Weights of a small transformer language model.
Size: 9 layers, width 128, 2 heads of 64, MLP 512 GELU, vocabulary 8192.
Training: a variant of Adam for these matrices, 95M tokens, 5769 steps.
Each number is 128 + 24 x the weight over its row's rms, rounded and kept within 0 to 255. Layers, rows and columns count from 0. The size above them is the row's rms in percent of the matrix's.

# layer 3 MLP up, 512x128, rms 0.143, rows 236-246, columns 64-127
size [ 88 105 108  84  98  74  92 110 123 105  85]
[[126 198 120 114 106 156  94 119 160 120  99  90 110 133 156 116 111 131 172 170 155 142 135 148 148 128 131 127  76 128 152 130 127 133 146 125 107 126 131 133 112 180  67 136 145 120  95 132 127 125 135 148 131 145 175 136 129 131 102 126 161 160  90 130]
 [133 170 150 143  97 104  99 167 130  86 129 127 131 131 143 110 119 125 172 109 158 133 105 136 150 117 121 177 101  79 148 153 182 102 146 164  77 108  88 141 141  93 106  93 117 146 140 114 147 159 106 150 154 156 120 104 130 141 141 110 190 119 119 101]
 [153 143 126 118 107 111  93 168 142 123  78  94 124 102 155 147 110 152 138 175 175 116 139 116  94 133 133 132 131 124 128 145 171 138 123 147 116 102 137 108 109 143  99 112 106 113 121 109 137 106 167 192 162 119 109 120 151 164 144 109 109 135  81 125]
 [108 148 152 130 115 132 131 140 133 116 135 116 130 134 130 122 117 139 141 122 125  64 127 134 149 124 123 146 109  80 166 143 173 119 149 106 173 148 130 159 155 149  90 133 125 107 105  95 114 140  89 148 168 144 151 141 114 105 110 121 135  96 125 131]
 [155 125 135  59 119 113  86 112 166 140 140 187 100 123 129 150 121 136 117 142 119 115 138 118  89 137 122 101 171 159 109 131 107 144 102  71 115 134 118 132 152 116 139 128 121 143 133 145 144 113 166 125 101 104 142  72 145 184 171 122 116 139  97 150]
 [137 217 164  71  96 103 135 123 138 122 140 152  95 115 128 101 139 131 124 147 108 132 100 125 127 117 116 131 145 130  98 146 143 149 126  92 144  97 132 163 170 157 147 145 143 162 135 140 127  95 109 142 126 112 136 120 141 107 181 112 131  76 128 141]
 [154 162 162 121 130 119  83 110 160 149 148 124 111  81 183 131 106 150 134 141 105 123 140 142  98 138 106 110 107 120 132 121 119 120 116 115  74 130 156 170 117 139 133 102  97 130 110  83 117 138 143 172 115  92 150 126 163  90 136 125 134 157 107 130]
 [160 154 136 142 118 122 131 112 105 130 111 113 145 139 119 153 115 114 162 130 133 148 103 107 114 158 179 130 131  82 169 100 121 127 110 106 131 118 155 188 180 117  90  83 113 130 127  99 169 137 130 140 140 143 162 100 147 133 151 115 180 177 123 119]
 [131 139 130 133 121 130 112 136 110  79 122 107 101 117 137  99 130 118 115 162 169 102 101 181 113 146 154 118 138 134  84 170  99 138 149 109 141  65 141 144 152 132 155 166 137 113 141 132 117 138 140 137 108  90 160  89 130 185 104 143 111 154 125 125]
 [ 86 133 147 135 114 163 127 113 148 104 110 145 133 148 145 150 144 122 153 209 150 151 102 154 119 105 130 119 100 118 147 179 120 134 131 116 131  85 139 106 168 107 148 133 100 134 127 106 163 111 170 148 133 113 158  99 147 148 117 131 190 129 122 138]
 [122 101 127 124 128 119  95 129 125  89 144 150 116 128 134 176 131 161 135 141 146 151 116 160 117  86 132  82 127 146  95 126 107 143 122 144 133 137 146 160 153 170 153 106 127 112  90 142  92 120 110 124  84 107 128  87 132 167 123 144 165 142 115 151]]
# layer 3 MLP down (transposed), 512x128, rms 0.13, rows 236-245, columns 64-127
size [ 86 121  97  89  85  81  93 121 128  98]
[[128 154 122 119 103  79 124 183 112 140 125 159 141 163 135 116 124 154 118  71 118  74 111  89 165 133 168 102 182 144  77 104 151 160  97 100 162 176 102 122 105 139 163 113 129  98 128 170 120 146 181 161 120 146 107 102 113 116 124 126 119 110 161 139]
 [144 106 122 135 113 110 164 136 121 145 126 108 164 119 119 105 172 121 106 113 127  93  92 134 137 143 166  97  99 173  87 139 104 145 150 155 149 143 110 131 146 142 143 122 131 154 117 110 115  99 147 157  98 175 172 122 130 138 113  83 102 148 147 137]
 [143 138 109 142 125  98 126 134 134 120 133 125 159 154 122 161 153 121 113 106 144 142  88 116 144 153  83 151  98 144 106 118 126 149 158 146 117 176 117  93  99 115 157 129 130 128 113 126 146 114 184 123 169 111 117 100  77 127 170 167 132 130 106 132]
 [121 137  74 119 116  97 155 131  94 139 131 182 128 147 121 150 142 134  99 121 124 141 111 107 152 127 178 129 134  99 186 141 154 113 154 146 171 132 105  99 114  95 165 108 126 121 116 148 144 131 149 120 122 150  98 109 113 104 107 131 152 129 121 165]
 [138 106  98 175 120 126 123 106 129 168 151 143 116 127 111 124 107 128 130 149 126 163 140 120 134 156 121 143 114 104 124 109 110  77 112 183 113 100  92 157 140  46 155 125 133 101 134 169 123  90 145 124 129 153 127  99 101 104 145 105 132 113  91 130]
 [124 153 143 144 134  69 189 129 125 123 131  85 141 139 103 154 122 123  98 128  34 127 142 130 122 168  93 123 132 139 151 117 151  99 135  69 174 129 113 145  82 121 131 161 124 158 127 155 154 174  99 104 153 106  95 107 121 140 130 166  94 151 134 111]
 [153 100  97 135 129 106 137 135 125  93 126 117 165 162 131 117 107 151 131 117 102 111 136 128 171 146  96 135 115  99  93 114 114 131 139 115 124 151 133 125  91 161 132 190 136 140 102 134  73 132 141  92  94 145  74 145 122 130 141 184 120 138 131 132]
 [ 74 153 107 131 130 139 146 134 144 127 149 135 133 138 120 143 112 102 101 108  87 143 154 109 126 164 138 133 131 124 155 139 122 129 126 160 112 140  99 135 152 135 156 168 133 107 107 144 134 132  81 187 130 127 172 128 104  96  80 113 118 124 120 126]
 [100 160 153 101 142 163 117 108 127 133 104 148 109 158 136 102 152 122 143 162 147  95 173 181 142 137 157 110 101 109 109 112 143 120 159 111  94 143 145 103 128 129 107 104 109 127 138 153 146 132 118 134 138  80 141 137 157 159 122 134 107 144 110 162]
 [ 81 108 164 132 128 170 151  87 140 115 128 129 135 112 104 144 136 112 147 113 133 149 154 122 153 144 103 157  91 100 103 114 125 167  87 143 128 144  89 129 101 113 142  64 120 142 167 117 140 120 141 101 121 141 103 150 154 155  95 109 123 102 156 134]]